Each number is 200 + 40 x the weight over its row's rms, rounded and kept within 0 to 999. Layers, rows and columns count from 0. The size before them is the row's rms in percent of the matrix's.

# q: layer 7 attention query, 256x256, rms 0.0642, rows 127,255, columns 128-255
# k: layer 7 attention key, 128x256, rms 0.0659, rows 127, columns 128-255
# v: layer 7 attention value, 128x256, rms 0.0626, rows 0-16, columns 128-255
# o: layer 7 attention output (transposed), 256x256, rms 0.0614, rows 0-16,128-144, columns 128-255
q127,116,245,224,167,198,170,170,222,152,188,165,174,244,208,191,197,134,158,214,213,227,182,224,159,215,316,188,215,237,246,112,211,162,183,215,163,134,164,276,178,208,191,167,164,153,213,211,167,179,196,264,230,160,263,181,186,144,243,247,237,262,206,181,230,216,221,183,116,211,184,166,196,139,252,238,219,257,182,164,172,199,214,126,201,204,193,264,219,166,206,246,273,249,73,220,214,194,220,205,186,194,141,139,152,154,231,149,181,117,165,234,148,217,244,179,190,250,214,168,195,120,244,303,225,171,211,166,218,169
q255,083,286,217,164,196,194,212,186,128,223,210,216,277,217,203,187,249,209,171,189,196,194,241,176,151,292,204,191,194,240,196,231,174,186,217,180,179,146,262,192,196,229,189,180,142,205,213,132,144,221,236,181,225,282,246,153,178,253,255,188,230,232,203,155,159,237,188,162,263,169,198,179,202,221,200,214,261,206,247,145,181,241,161,240,190,284,207,213,157,215,234,236,242,93,193,189,248,201,268,202,209,195,189,211,214,222,226,158,150,154,235,128,163,248,148,194,234,252,132,217,120,258,254,199,175,171,162,198,144
k127,120,226,176,170,141,141,168,224,145,209,202,221,246,193,183,194,164,175,186,206,205,189,245,150,232,273,227,205,231,220,124,188,157,190,168,191,171,165,272,211,230,204,167,190,176,167,188,220,188,199,247,220,136,255,211,166,145,257,233,229,239,222,164,202,228,242,206,144,201,192,188,181,142,249,227,204,261,195,168,154,227,234,149,181,184,215,278,201,147,204,258,263,243,62,223,200,203,210,193,195,192,145,149,170,141,259,136,149,148,149,239,173,204,256,187,189,245,197,160,185,100,245,268,239,173,195,156,245,150
v0,070,162,195,267,143,148,256,213,233,186,247,227,220,155,226,163,169,230,211,218,258,185,214,297,257,174,247,234,200,214,217,221,176,117,169,249,185,151,214,144,179,195,179,180,228,219,181,179,218,148,276,199,288,276,168,158,179,220,156,172,187,179,181,275,221,175,136,269,166,232,169,160,211,155,189,249,107,220,152,242,229,187,186,162,186,232,131,217,206,171,190,210,183,247,180,214,175,178,202,240,199,203,212,153,169,203,124,219,197,151,266,179,179,168,146,177,176,184,148,197,146,224,201,209,169,195,265,152,194
o0,104,191,248,277,137,255,208,173,138,122,204,167,159,190,159,150,204,192,191,190,177,260,229,204,145,226,137,152,175,244,167,157,205,255,132,128,255,129,220,160,157,244,229,184,152,187,209,174,225,196,214,203,191,253,147,265,177,142,217,154,234,208,170,198,190,269,225,176,204,186,111,239,238,176,183,185,262,184,278,176,209,159,169,185,246,194,184,177,163,210,195,233,213,193,160,264,167,168,191,216,153,176,229,204,158,259,299,169,298,208,227,223,280,195,184,164,284,238,219,286,179,298,242,147,236,262,147,257,213
o128,098,171,188,204,175,296,183,180,117,221,211,177,185,177,191,190,227,147,223,212,281,272,199,233,196,203,146,190,128,199,133,194,183,246,177,152,249,205,198,143,134,174,186,178,158,191,187,170,216,232,221,206,204,220,245,192,169,168,203,179,211,174,172,185,166,242,220,144,152,155,155,212,211,172,165,175,269,155,217,185,176,119,197,141,196,234,250,200,195,181,227,230,186,223,147,201,178,175,183,240,220,226,204,194,113,219,297,168,206,161,189,221,264,205,159,210,318,266,231,261,190,237,264,185,170,327,173,289,242
v1,079,236,226,250,164,220,218,161,279,203,203,212,153,209,166,87,149,211,263,152,227,252,225,239,211,222,158,242,172,188,229,226,231,169,199,243,145,175,180,188,226,198,197,189,302,180,234,201,248,146,260,153,168,131,145,141,198,211,242,153,230,198,227,168,224,168,228,150,228,213,167,235,210,172,193,242,152,181,247,111,268,215,159,243,211,231,189,206,193,240,217,173,132,179,216,210,216,203,178,120,58,239,242,236,160,222,250,110,215,239,195,184,279,158,171,222,197,192,223,220,193,309,164,184,298,233,228,177,159
o1,107,155,192,224,187,246,259,245,188,192,150,168,188,162,275,219,197,127,259,231,198,247,147,237,234,185,203,203,207,314,167,184,207,228,198,267,235,156,229,188,142,132,329,232,192,203,248,149,198,249,194,204,187,257,205,224,186,162,181,330,176,202,205,242,219,219,185,163,235,229,199,154,256,300,132,197,232,244,237,192,202,137,156,163,247,195,183,235,239,204,104,189,189,193,211,169,176,161,198,187,191,230,168,196,266,179,175,140,190,193,254,212,251,236,204,231,262,139,141,224,237,229,174,244,186,92,146,215,199
o129,097,145,211,203,229,240,263,261,173,140,180,230,183,205,244,176,171,116,243,276,177,245,144,255,218,234,134,153,177,309,196,195,168,171,192,266,157,199,241,164,188,166,319,223,208,181,259,137,265,248,147,168,197,229,207,238,207,185,175,227,162,182,217,215,223,174,182,192,222,223,199,161,286,252,183,283,227,183,202,209,217,187,165,145,207,220,154,259,199,207,179,138,153,248,238,173,169,164,211,143,166,225,134,179,254,176,140,222,169,200,175,200,241,171,252,230,145,115,145,208,163,250,235,151,249,170,171,221,176
v2,086,135,208,193,207,202,237,114,170,146,92,169,212,129,205,154,171,225,196,214,187,164,242,203,223,216,199,247,204,230,195,214,231,220,210,227,134,203,222,151,213,172,248,206,191,183,233,199,237,163,184,170,253,163,153,184,208,241,181,244,207,178,196,236,209,191,208,174,324,198,121,201,204,194,211,179,189,207,210,280,171,219,195,172,180,210,177,140,203,197,190,258,194,220,194,198,185,161,258,174,269,224,192,123,290,227,243,241,214,178,188,179,226,200,152,189,186,223,202,158,282,171,244,135,150,249,223,147,285
o2,098,211,316,277,183,222,217,177,276,219,207,243,137,189,228,236,245,233,221,204,194,201,170,234,149,253,199,162,186,206,172,214,205,164,192,213,194,159,184,180,164,174,277,150,151,248,146,241,174,239,238,183,250,175,180,257,187,234,204,179,194,230,198,264,175,223,182,187,192,211,195,216,174,234,184,220,282,275,201,173,260,204,221,157,279,119,167,215,193,156,182,145,216,185,166,156,237,277,151,200,95,179,157,163,145,226,201,257,190,125,177,234,178,284,173,212,106,226,236,149,145,192,193,203,250,230,199,205,152
o130,095,235,253,255,196,182,197,140,214,217,236,209,125,226,204,182,172,262,188,223,137,163,190,211,155,213,139,153,244,247,239,226,213,176,228,221,215,203,192,216,190,150,301,139,196,221,160,250,138,252,172,238,216,148,246,266,146,286,191,167,225,307,226,252,141,203,218,191,227,230,255,172,147,235,174,201,249,272,222,204,236,223,194,220,236,203,187,201,176,203,80,137,215,177,185,244,159,320,163,237,184,177,126,195,257,237,154,263,156,209,193,231,218,295,183,208,115,201,264,138,167,202,227,248,221,214,197,145,144
v3,081,272,162,215,214,229,176,222,290,296,266,299,200,167,212,185,225,200,223,154,245,249,204,242,211,184,201,168,210,231,161,205,227,257,149,240,255,198,207,206,155,231,196,159,192,221,196,154,223,202,151,216,199,201,224,179,166,163,160,170,274,273,180,217,210,185,250,157,233,198,262,192,200,127,150,243,190,200,292,266,237,179,202,191,212,230,291,167,187,196,168,189,201,153,212,149,236,241,126,126,186,148,239,210,56,145,258,201,242,189,202,187,222,236,224,219,216,169,235,255,186,207,266,293,263,157,184,211,131
o3,102,175,240,130,209,319,219,186,188,232,197,180,210,203,176,180,243,211,220,156,187,210,182,246,166,139,212,244,247,213,227,186,252,215,204,152,188,229,194,233,155,259,183,231,213,240,251,248,212,204,218,195,185,202,212,250,136,173,199,210,195,223,178,171,133,156,176,255,300,212,217,184,185,165,165,125,179,300,175,205,220,187,159,187,254,216,188,204,218,182,137,213,307,196,157,210,188,189,133,234,255,178,218,204,145,282,197,198,166,271,222,187,209,231,186,170,215,181,190,230,212,245,254,217,138,176,206,202,180
o131,094,193,202,174,169,266,158,187,269,235,233,165,210,181,188,164,293,179,241,103,234,190,197,235,205,113,192,209,217,163,211,191,273,167,154,178,156,262,166,182,91,230,144,211,180,251,218,238,215,216,216,176,208,225,173,218,151,177,236,242,151,211,179,207,138,135,262,215,223,202,251,171,152,153,198,151,209,258,128,212,232,213,184,182,227,180,282,171,270,153,176,256,267,165,189,210,209,160,189,210,264,184,181,206,160,244,201,185,179,223,201,166,215,195,189,218,170,229,184,253,195,212,191,193,91,230,162,223,177
v4,080,207,173,203,254,181,155,127,187,253,242,169,177,210,199,234,204,218,222,183,202,216,224,242,207,235,247,192,148,76,179,215,160,152,206,212,216,243,167,222,180,143,166,248,266,191,219,180,168,153,199,118,176,187,207,298,200,250,224,122,230,193,165,246,188,193,237,257,160,129,237,190,214,242,191,169,230,195,242,184,211,162,191,177,222,268,206,205,172,165,237,237,206,180,172,247,245,200,189,259,142,185,183,307,190,195,240,174,195,168,151,171,215,227,163,218,211,289,124,152,217,208,220,208,158,202,148,171,149
o4,110,222,209,202,175,152,177,195,219,298,180,247,218,172,220,215,223,127,246,181,136,221,219,165,247,247,234,171,198,248,225,186,267,195,236,274,231,283,199,91,193,202,153,212,198,238,156,226,218,201,187,217,134,196,191,164,294,216,103,174,137,206,202,118,183,180,186,188,210,240,164,202,249,201,233,217,246,199,208,245,206,199,186,146,157,171,221,223,211,279,243,96,231,241,224,217,234,207,234,222,194,174,209,159,211,232,173,164,169,130,186,177,202,219,161,238,248,219,251,196,230,158,182,144,222,129,203,207,133
o132,097,251,227,210,202,224,176,207,176,273,233,247,264,172,183,223,203,119,161,203,175,181,229,270,209,221,265,168,193,210,255,196,239,186,189,183,239,203,171,123,139,202,141,227,196,278,180,203,241,248,213,177,155,203,137,163,219,210,145,257,186,153,264,182,141,211,197,193,248,250,218,133,268,213,175,202,271,195,200,222,139,109,222,214,181,208,242,257,195,244,203,175,180,187,163,255,174,245,230,259,206,186,285,169,189,200,157,145,219,107,244,181,209,186,177,250,288,199,192,213,196,177,142,144,204,205,198,229,145
v5,072,215,189,176,162,258,232,191,236,209,191,164,227,158,249,286,192,187,112,213,212,180,160,176,216,190,212,180,236,131,147,194,202,166,228,180,206,171,248,88,208,241,247,227,179,142,200,208,260,175,54,190,256,138,258,216,114,209,107,177,234,231,151,209,188,212,245,209,272,242,162,128,181,190,204,184,272,180,198,174,131,200,214,206,168,267,211,170,211,105,158,227,181,196,184,184,214,179,262,152,230,196,194,159,209,239,235,224,165,177,184,243,238,237,149,173,176,179,213,208,271,270,223,207,194,261,179,203,277
o5,101,195,263,277,287,173,93,192,180,263,118,177,255,205,247,199,220,166,248,174,208,242,283,230,228,231,200,146,149,182,264,147,176,260,251,206,142,158,248,190,167,180,203,141,197,194,233,244,136,224,159,212,237,192,181,174,188,123,185,173,230,201,193,239,256,230,84,182,250,253,224,257,206,240,213,216,310,237,159,219,184,173,257,145,188,231,194,214,238,219,162,198,245,174,270,249,179,159,180,143,175,143,180,140,189,159,278,182,110,166,223,165,160,223,117,212,98,216,160,193,244,219,216,231,176,182,197,222,180
o133,095,195,235,277,286,182,97,191,183,252,133,200,256,242,229,194,173,193,223,160,192,234,218,249,233,210,222,215,140,174,221,180,208,185,294,171,191,178,231,176,172,180,207,125,176,211,207,206,139,157,134,207,189,184,207,170,192,171,173,200,248,164,192,196,284,190,113,162,255,238,199,222,195,232,250,160,236,187,134,182,177,183,236,201,156,235,198,213,235,209,163,217,221,162,291,174,205,176,211,136,129,107,217,209,147,169,259,242,177,136,274,125,171,214,125,205,166,157,203,208,237,223,183,259,241,157,170,242,209
v6,073,222,188,172,192,228,213,109,137,174,218,159,205,172,186,167,222,232,168,190,185,157,228,213,150,174,281,233,229,190,148,204,155,199,154,160,202,202,210,236,181,149,224,95,207,253,101,282,207,136,213,201,256,246,202,216,162,150,234,189,209,121,247,182,163,222,186,260,192,195,117,136,220,217,241,107,248,189,211,131,201,163,171,226,193,209,174,189,294,211,239,268,232,227,207,232,203,183,205,142,249,231,144,209,266,234,253,220,205,137,239,181,211,208,185,236,199,181,183,155,174,187,211,195,183,252,226,146,207
o6,105,298,188,169,135,236,176,297,187,262,191,248,150,222,205,186,187,107,238,191,228,244,242,221,199,254,168,181,175,148,206,194,154,214,248,234,111,215,254,142,170,231,197,181,182,207,244,253,225,146,221,165,190,192,193,240,201,212,238,238,178,200,251,226,166,201,245,179,200,209,242,185,134,203,243,192,197,242,221,251,208,240,120,207,219,185,185,156,214,192,133,229,209,175,141,260,173,135,191,180,152,212,193,173,257,227,218,199,160,219,190,250,176,110,201,164,110,195,200,260,127,230,182,249,205,195,240,140,176
o134,098,227,191,101,196,263,245,279,183,228,195,229,210,225,197,209,223,118,248,177,239,232,223,228,199,241,169,207,156,152,232,166,209,189,259,156,156,170,213,143,168,172,264,155,216,268,169,265,185,169,218,193,215,134,233,246,164,155,214,237,193,214,256,238,125,265,261,204,251,195,189,178,132,217,185,198,154,194,191,201,179,183,159,201,247,187,204,187,237,196,167,193,183,185,161,245,229,189,177,197,168,196,221,105,220,203,195,149,149,198,166,181,174,177,216,172,128,249,218,297,134,199,149,207,204,183,216,174,180
v7,076,232,193,259,228,197,172,227,135,183,132,179,170,262,152,201,271,161,179,154,176,163,162,173,179,232,219,280,206,200,267,212,179,126,231,233,303,191,181,139,218,233,220,246,209,237,271,210,235,245,244,224,222,193,211,84,160,184,160,243,193,186,185,190,152,167,239,103,184,177,217,272,201,166,217,183,169,143,128,179,229,251,156,196,185,246,215,252,190,217,248,223,199,242,207,259,151,221,246,230,215,202,162,273,258,182,148,227,265,157,182,184,213,119,229,163,185,188,217,176,238,147,234,247,251,215,196,208,177
o7,107,211,249,247,176,172,187,150,260,181,148,230,261,228,205,162,247,179,246,218,224,182,176,179,129,220,201,187,174,218,196,242,202,213,184,152,222,266,243,241,205,241,149,257,236,173,170,132,220,231,195,146,222,201,146,261,217,190,218,115,182,220,216,227,207,207,297,201,262,104,138,226,201,221,165,181,173,251,218,239,218,192,206,205,268,201,183,194,250,214,240,197,269,174,141,203,178,216,206,202,219,137,166,176,208,192,153,266,230,257,202,189,146,141,197,271,113,243,224,179,246,163,200,155,175,180,174,132,171
o135,098,294,248,209,208,165,211,134,222,165,169,232,223,164,238,189,242,187,228,180,195,199,179,188,182,243,251,219,182,226,218,216,183,192,177,179,202,250,205,265,185,246,185,274,196,173,156,197,199,230,187,132,175,162,176,234,280,228,184,195,169,213,213,227,167,221,241,206,267,124,171,296,245,222,144,197,138,234,188,213,212,139,247,170,255,179,167,193,220,264,250,218,222,188,124,209,197,192,222,158,166,152,238,205,177,171,219,204,234,228,200,181,175,159,184,246,154,175,238,257,224,159,244,170,156,211,217,137,134
v8,078,175,183,132,165,193,237,254,256,259,198,233,194,239,165,236,189,199,180,168,234,197,191,239,217,227,216,239,179,180,185,259,230,298,202,194,132,185,212,140,293,152,176,284,225,217,165,128,273,281,246,156,193,218,212,201,289,189,190,189,202,219,152,228,173,126,187,282,171,227,221,182,160,198,210,237,209,221,254,295,148,205,141,128,197,256,167,213,220,217,171,186,167,175,165,236,191,209,174,242,74,184,175,164,112,197,191,132,181,169,192,233,204,229,150,201,205,239,229,242,193,225,133,148,164,190,216,150,207
o8,105,186,210,191,181,155,155,190,168,180,285,171,187,179,192,264,189,219,264,170,243,225,182,150,211,201,265,158,217,234,185,138,172,248,221,231,138,154,225,224,233,171,189,189,174,243,207,185,166,159,254,170,251,166,169,195,180,208,202,191,235,161,260,129,215,291,238,156,244,184,173,175,212,208,225,229,199,238,261,105,159,62,152,140,266,347,200,193,103,161,244,136,214,226,209,204,276,256,245,196,242,94,230,194,191,204,237,185,252,115,177,208,192,250,246,183,283,268,132,198,199,182,211,246,228,172,165,185,146
o136,086,176,220,129,145,180,225,175,155,152,270,181,208,196,188,269,234,174,216,152,237,226,143,168,242,181,299,213,264,196,161,213,210,213,182,209,210,198,231,230,299,185,114,150,235,221,153,181,170,189,172,199,265,220,181,154,202,235,165,180,200,188,270,180,240,243,249,197,180,197,191,180,115,219,213,200,248,249,244,155,225,174,257,150,182,293,166,136,155,211,200,146,217,228,213,230,204,298,195,208,169,142,244,152,218,233,175,174,227,121,145,241,179,209,186,156,316,269,188,193,195,141,146,256,206,170,225,145,166
v9,069,259,212,258,235,204,291,213,136,214,223,239,218,229,162,186,130,203,251,221,245,184,202,269,230,190,162,254,197,252,230,233,197,154,176,250,180,240,187,197,195,232,245,175,243,210,212,218,226,236,263,173,241,216,172,220,151,248,196,227,151,241,172,246,208,211,237,100,233,231,92,208,221,166,102,222,169,171,179,185,155,256,185,198,189,271,175,201,238,247,226,240,211,228,182,98,174,177,254,153,147,159,315,154,208,192,237,169,220,201,166,245,201,230,190,150,214,280,253,148,127,171,194,192,123,132,228,123,194
o9,105,180,237,213,130,176,191,189,265,206,200,215,171,222,201,241,192,210,172,162,172,157,155,251,234,282,280,220,227,195,218,230,186,95,238,211,242,160,146,170,229,218,168,215,280,160,257,196,246,211,209,220,265,191,233,157,227,179,184,244,241,204,217,167,180,247,228,203,237,143,131,231,164,240,183,208,192,195,171,163,231,151,271,217,251,216,226,171,161,123,238,223,204,170,195,264,224,223,201,197,282,101,165,174,198,133,271,163,164,183,162,140,249,175,209,195,214,170,206,202,145,185,174,207,157,287,184,219,219
o137,094,201,192,253,106,219,208,225,223,223,205,229,204,211,140,223,192,240,186,117,171,183,147,249,210,198,242,248,274,189,215,274,215,91,205,223,238,149,134,221,232,195,169,188,208,157,195,166,273,210,199,190,263,159,211,182,203,216,244,284,202,209,197,191,151,255,186,223,208,186,113,232,205,270,232,196,253,184,215,204,213,183,310,220,250,218,187,162,180,149,221,196,209,249,174,239,240,244,192,274,292,175,184,205,161,167,225,195,201,187,141,136,290,220,213,204,190,117,200,215,198,181,183,185,198,246,197,194,168
v10,080,153,204,168,163,211,288,215,202,142,163,179,106,276,173,176,219,216,234,259,194,210,193,152,213,223,106,197,209,167,232,213,180,152,203,215,212,248,214,280,202,259,187,252,230,181,250,201,188,198,234,189,196,247,164,230,272,260,169,236,205,249,186,243,124,148,124,197,191,181,201,229,219,230,216,129,160,204,221,146,236,232,206,268,189,175,126,172,230,248,243,185,233,167,174,209,167,183,240,210,154,153,229,255,150,143,134,135,166,182,135,178,166,149,200,184,186,215,179,172,123,252,259,294,250,215,179,186,164
o10,107,184,131,229,181,170,203,250,217,263,187,210,206,254,249,174,118,208,133,220,133,220,163,150,132,246,190,242,241,205,182,164,187,277,184,222,192,204,188,129,229,171,194,235,218,238,235,172,175,195,237,134,186,164,227,199,199,160,245,187,166,164,177,178,241,244,265,207,150,167,167,141,186,211,220,196,192,134,143,208,196,264,193,172,225,259,267,283,197,244,218,171,211,183,132,281,234,243,185,210,180,190,144,166,208,193,170,198,178,233,265,231,195,242,175,247,151,284,148,212,208,157,191,162,157,222,154,145,195
o138,095,186,199,213,102,132,188,287,278,212,234,267,175,248,219,157,108,181,204,183,140,246,210,243,183,276,177,221,225,236,196,219,142,241,172,238,189,157,209,162,218,221,179,196,171,246,228,210,149,188,179,111,234,178,231,202,213,168,227,207,145,238,192,214,259,222,218,189,181,146,171,210,192,183,187,209,239,135,184,172,227,294,210,185,217,210,219,294,85,251,190,146,182,231,204,302,256,254,218,214,222,163,189,232,178,134,249,157,192,235,166,222,267,214,200,258,157,215,160,212,244,220,217,128,203,251,207,187,175
v11,503,239,194,234,195,193,184,221,260,241,181,207,214,173,200,188,229,136,182,164,243,193,130,245,224,222,197,191,228,232,174,227,184,241,219,168,142,140,203,133,196,295,257,207,191,132,214,193,200,196,195,238,246,176,244,142,163,165,221,119,196,212,182,259,201,228,194,151,239,213,158,264,191,161,196,267,239,153,209,220,206,203,155,182,183,239,209,230,229,196,168,178,202,188,187,255,187,230,126,180,199,219,267,263,121,227,224,178,223,250,212,223,195,222,174,154,204,156,260,188,184,236,227,241,200,143,242,251,154
o11,058,205,210,230,218,135,210,201,155,171,172,185,233,220,164,196,188,257,220,196,212,201,228,262,158,130,279,139,191,225,227,190,153,195,231,222,157,185,170,190,199,209,183,235,219,202,258,191,190,102,189,213,206,188,214,178,154,180,305,190,273,221,235,180,235,180,214,160,222,196,274,167,260,181,186,145,145,240,219,152,194,208,221,194,72,214,229,226,165,246,211,126,192,231,205,230,259,154,131,178,220,270,179,250,216,189,152,120,186,275,232,170,172,154,242,167,425,193,187,199,136,175,216,230,186,141,247,207,160
o139,058,180,203,215,209,134,208,165,202,208,221,216,272,223,150,224,212,182,233,175,194,197,162,282,153,143,231,180,137,195,225,164,236,232,240,200,175,135,184,220,209,222,211,235,222,209,249,185,225,150,163,189,251,182,224,204,165,209,256,223,194,153,252,157,232,202,229,191,199,235,254,214,235,223,161,189,216,265,310,161,181,232,246,161,0,256,221,203,194,242,211,167,199,186,216,183,250,151,196,177,214,221,226,245,234,179,166,148,170,236,189,166,202,230,194,214,415,208,183,193,197,220,209,173,147,174,216,197,188
v12,067,222,219,189,147,188,155,197,185,236,145,207,195,238,177,245,186,229,179,232,106,152,224,189,207,177,165,219,197,236,187,152,187,147,198,263,189,217,264,208,216,213,205,281,197,186,286,139,174,275,148,269,149,249,207,193,264,207,232,230,149,192,214,191,217,182,204,191,104,209,133,159,206,212,213,150,134,196,109,210,209,160,190,217,203,258,139,246,191,176,197,190,215,191,166,259,149,204,254,173,187,220,247,196,192,201,141,218,245,202,202,175,141,197,217,186,201,232,184,254,143,160,194,219,147,236,182,229,168
o12,106,203,180,205,261,230,211,155,135,191,215,286,174,296,170,200,213,224,233,200,219,148,241,209,187,167,221,176,243,187,216,216,242,219,151,163,173,266,150,178,204,219,258,128,204,259,229,257,270,190,268,218,221,152,187,176,151,265,171,222,213,172,187,172,188,239,217,188,235,189,152,151,195,241,207,203,217,120,288,159,272,230,206,223,101,248,206,159,241,271,186,208,261,230,185,190,179,156,251,242,160,208,147,202,249,202,199,225,169,195,253,104,191,191,220,250,188,175,132,221,226,188,173,141,273,155,159,147,210
o140,103,269,163,188,215,212,253,184,134,228,222,264,215,262,169,141,198,217,180,196,221,200,238,223,211,158,256,178,214,215,145,179,282,187,164,227,137,226,209,176,246,220,240,129,148,229,203,214,270,217,202,204,179,189,198,163,231,240,184,223,255,196,211,115,188,238,211,106,185,229,160,161,176,210,173,214,189,191,243,198,304,176,173,283,176,205,202,226,179,238,196,254,252,212,137,208,155,226,215,205,198,235,237,187,234,194,187,253,194,190,258,125,149,170,196,226,248,188,172,212,165,166,140,145,258,170,217,142,200
v13,064,171,197,159,181,93,224,218,266,248,236,239,121,187,204,206,184,191,285,224,301,271,193,197,241,159,191,237,195,177,218,233,186,234,158,199,211,195,179,163,141,199,173,263,219,203,130,174,180,242,222,202,135,152,204,130,238,217,161,187,241,215,179,249,210,144,183,288,305,159,186,195,207,220,197,186,237,205,270,78,206,178,235,181,187,178,154,183,241,213,179,179,268,194,190,154,179,208,160,226,165,177,150,256,246,218,185,173,183,216,206,247,229,245,273,281,220,243,203,159,167,234,201,284,211,232,195,282,250
o13,106,219,162,246,249,206,131,159,169,200,207,190,202,179,186,183,197,190,290,134,148,121,198,268,254,293,200,240,173,246,145,233,140,256,234,192,202,217,215,221,188,208,182,230,174,140,201,220,176,172,137,164,86,159,155,174,194,289,212,254,190,195,227,240,217,234,219,155,185,273,160,136,191,185,126,199,141,228,212,217,230,255,255,237,257,145,166,160,131,245,143,238,220,247,195,167,213,182,252,197,244,242,185,251,160,166,256,224,229,203,162,109,175,221,177,221,239,208,181,196,190,278,187,207,213,190,214,219,160
o141,100,247,147,198,207,180,131,189,219,181,141,179,149,193,261,217,219,200,257,135,188,185,225,254,215,241,175,199,185,227,173,204,142,194,180,209,198,143,156,225,233,210,206,170,196,182,147,203,151,230,208,122,114,82,202,135,149,202,238,230,187,225,184,158,170,292,198,233,189,255,135,179,237,179,167,131,217,225,215,239,238,287,231,237,251,238,137,187,124,220,202,239,299,223,235,169,219,219,244,285,249,214,182,258,145,149,269,244,200,219,165,159,155,196,187,186,227,244,169,214,166,237,198,239,168,236,232,124,112
v14,071,215,102,219,249,166,189,185,247,206,290,235,243,162,225,251,248,179,207,247,249,166,101,200,183,223,211,219,206,225,188,175,252,148,215,156,219,200,203,211,246,166,229,269,185,139,213,114,197,194,147,180,259,183,211,237,222,173,161,119,215,254,162,135,198,195,200,239,176,178,190,214,154,173,172,192,195,155,198,193,235,174,255,238,205,219,204,186,187,256,194,153,247,245,258,166,266,146,165,231,292,192,211,220,260,180,184,221,184,118,183,233,178,208,235,177,165,180,185,269,223,250,156,225,206,227,288,208,130
o14,102,185,189,212,215,107,169,223,210,178,162,272,200,251,216,199,228,189,70,203,154,251,191,275,151,192,257,191,239,165,138,196,181,206,194,227,214,248,198,150,185,140,129,136,231,149,279,177,180,149,221,97,175,209,244,234,213,215,187,202,203,166,207,193,151,200,200,156,191,315,206,146,224,195,252,114,221,238,221,205,137,183,198,201,214,191,202,223,223,183,204,221,218,253,207,140,139,268,163,213,241,232,302,255,208,239,213,280,216,192,76,244,244,239,194,267,192,199,222,163,202,180,250,185,144,192,175,248,217
o142,096,208,194,151,214,148,174,153,216,249,253,258,170,182,239,253,226,136,147,226,168,255,147,273,211,189,276,216,218,133,164,181,267,210,179,240,215,222,186,214,207,98,160,193,265,182,257,201,210,155,223,161,176,209,267,224,257,245,169,225,213,134,204,209,154,183,231,133,278,237,167,164,207,197,190,109,246,178,219,229,132,174,252,220,231,209,170,262,209,198,129,223,218,220,178,203,165,270,136,209,242,182,259,179,193,268,208,214,189,195,126,205,193,239,215,200,174,232,217,165,229,266,203,155,116,223,166,271,192
v15,072,181,163,265,173,140,155,140,206,218,230,216,267,167,277,195,134,201,185,204,199,210,188,203,222,211,218,243,213,254,146,181,193,212,205,253,165,177,186,195,197,231,241,130,184,152,215,142,205,179,81,190,179,271,244,220,162,268,141,252,205,322,178,134,225,271,211,224,274,197,193,190,199,185,178,191,217,194,243,238,176,178,225,218,198,225,278,184,151,157,218,180,181,251,146,161,238,196,183,114,215,217,229,141,213,232,277,169,184,237,181,167,215,157,205,218,214,150,194,261,255,279,195,168,227,201,206,130,260
o15,105,221,142,208,244,247,226,183,124,208,258,163,164,222,183,216,189,270,206,207,179,151,149,196,156,147,210,173,184,176,223,102,174,218,247,181,236,211,182,158,208,159,239,214,211,223,156,254,212,236,119,130,180,241,214,261,304,170,244,197,178,199,216,159,207,293,215,239,215,94,184,205,234,121,235,261,146,140,156,155,189,238,224,180,117,170,168,213,200,215,200,217,184,204,232,220,111,217,225,201,230,139,241,218,211,204,149,160,160,243,251,211,152,215,185,179,183,150,213,198,182,143,246,236,106,246,206,188,167
o143,094,250,154,249,205,212,206,104,119,207,278,221,187,211,169,223,184,218,219,205,154,189,119,240,153,167,168,222,167,195,266,116,181,236,220,181,231,227,153,179,211,173,223,198,246,228,214,329,204,229,160,153,199,278,271,242,310,186,176,206,192,219,197,188,191,206,232,201,263,149,207,187,211,180,157,195,159,122,226,202,181,195,185,184,107,161,182,226,259,209,173,243,213,266,230,264,137,197,186,218,196,124,240,182,199,196,172,184,178,191,308,165,194,250,192,225,148,124,197,226,216,202,260,202,90,268,196,170,179
v16,064,241,234,180,206,196,203,189,173,183,220,200,248,254,269,187,154,146,175,200,188,155,171,259,239,200,217,268,151,196,217,262,169,176,215,227,151,192,248,180,268,195,124,185,194,229,241,176,228,148,201,222,231,253,195,157,229,237,167,200,236,213,178,218,182,181,213,202,198,198,270,157,126,145,231,267,259,219,214,231,184,212,202,124,199,256,78,200,249,193,146,250,241,172,177,145,201,141,101,242,93,173,168,150,192,258,222,234,222,191,196,267,119,159,175,177,215,120,271,268,185,212,180,196,178,197,253,244,194
o16,104,230,172,191,119,207,177,174,252,233,216,222,216,250,148,235,181,234,239,179,137,260,165,194,214,210,195,199,252,179,178,195,172,172,179,230,206,170,213,268,145,221,186,221,229,200,194,215,181,154,209,237,179,160,177,270,181,114,185,214,172,184,144,307,238,174,276,205,198,254,187,252,231,277,250,181,194,171,194,190,248,213,213,180,290,149,234,177,173,212,114,218,153,254,194,218,270,242,240,116,141,190,216,187,184,146,201,238,251,178,205,187,188,251,152,172,232,202,220,189,155,165,194,193,217,253,209,146,201
o144,098,206,161,217,152,233,127,176,222,227,222,196,227,282,203,228,211,237,214,227,136,204,136,226,205,188,217,228,246,226,219,252,114,182,206,256,257,178,225,248,167,221,179,190,273,190,184,226,204,163,142,237,110,163,192,204,178,117,168,244,231,196,158,298,285,179,263,206,162,218,201,188,196,263,211,201,107,202,207,183,218,186,200,218,260,170,193,191,238,210,123,206,163,250,233,171,256,270,235,132,149,180,152,218,168,170,165,207,173,206,202,191,204,210,167,178,266,239,219,250,164,165,167,236,258,235,194,130,214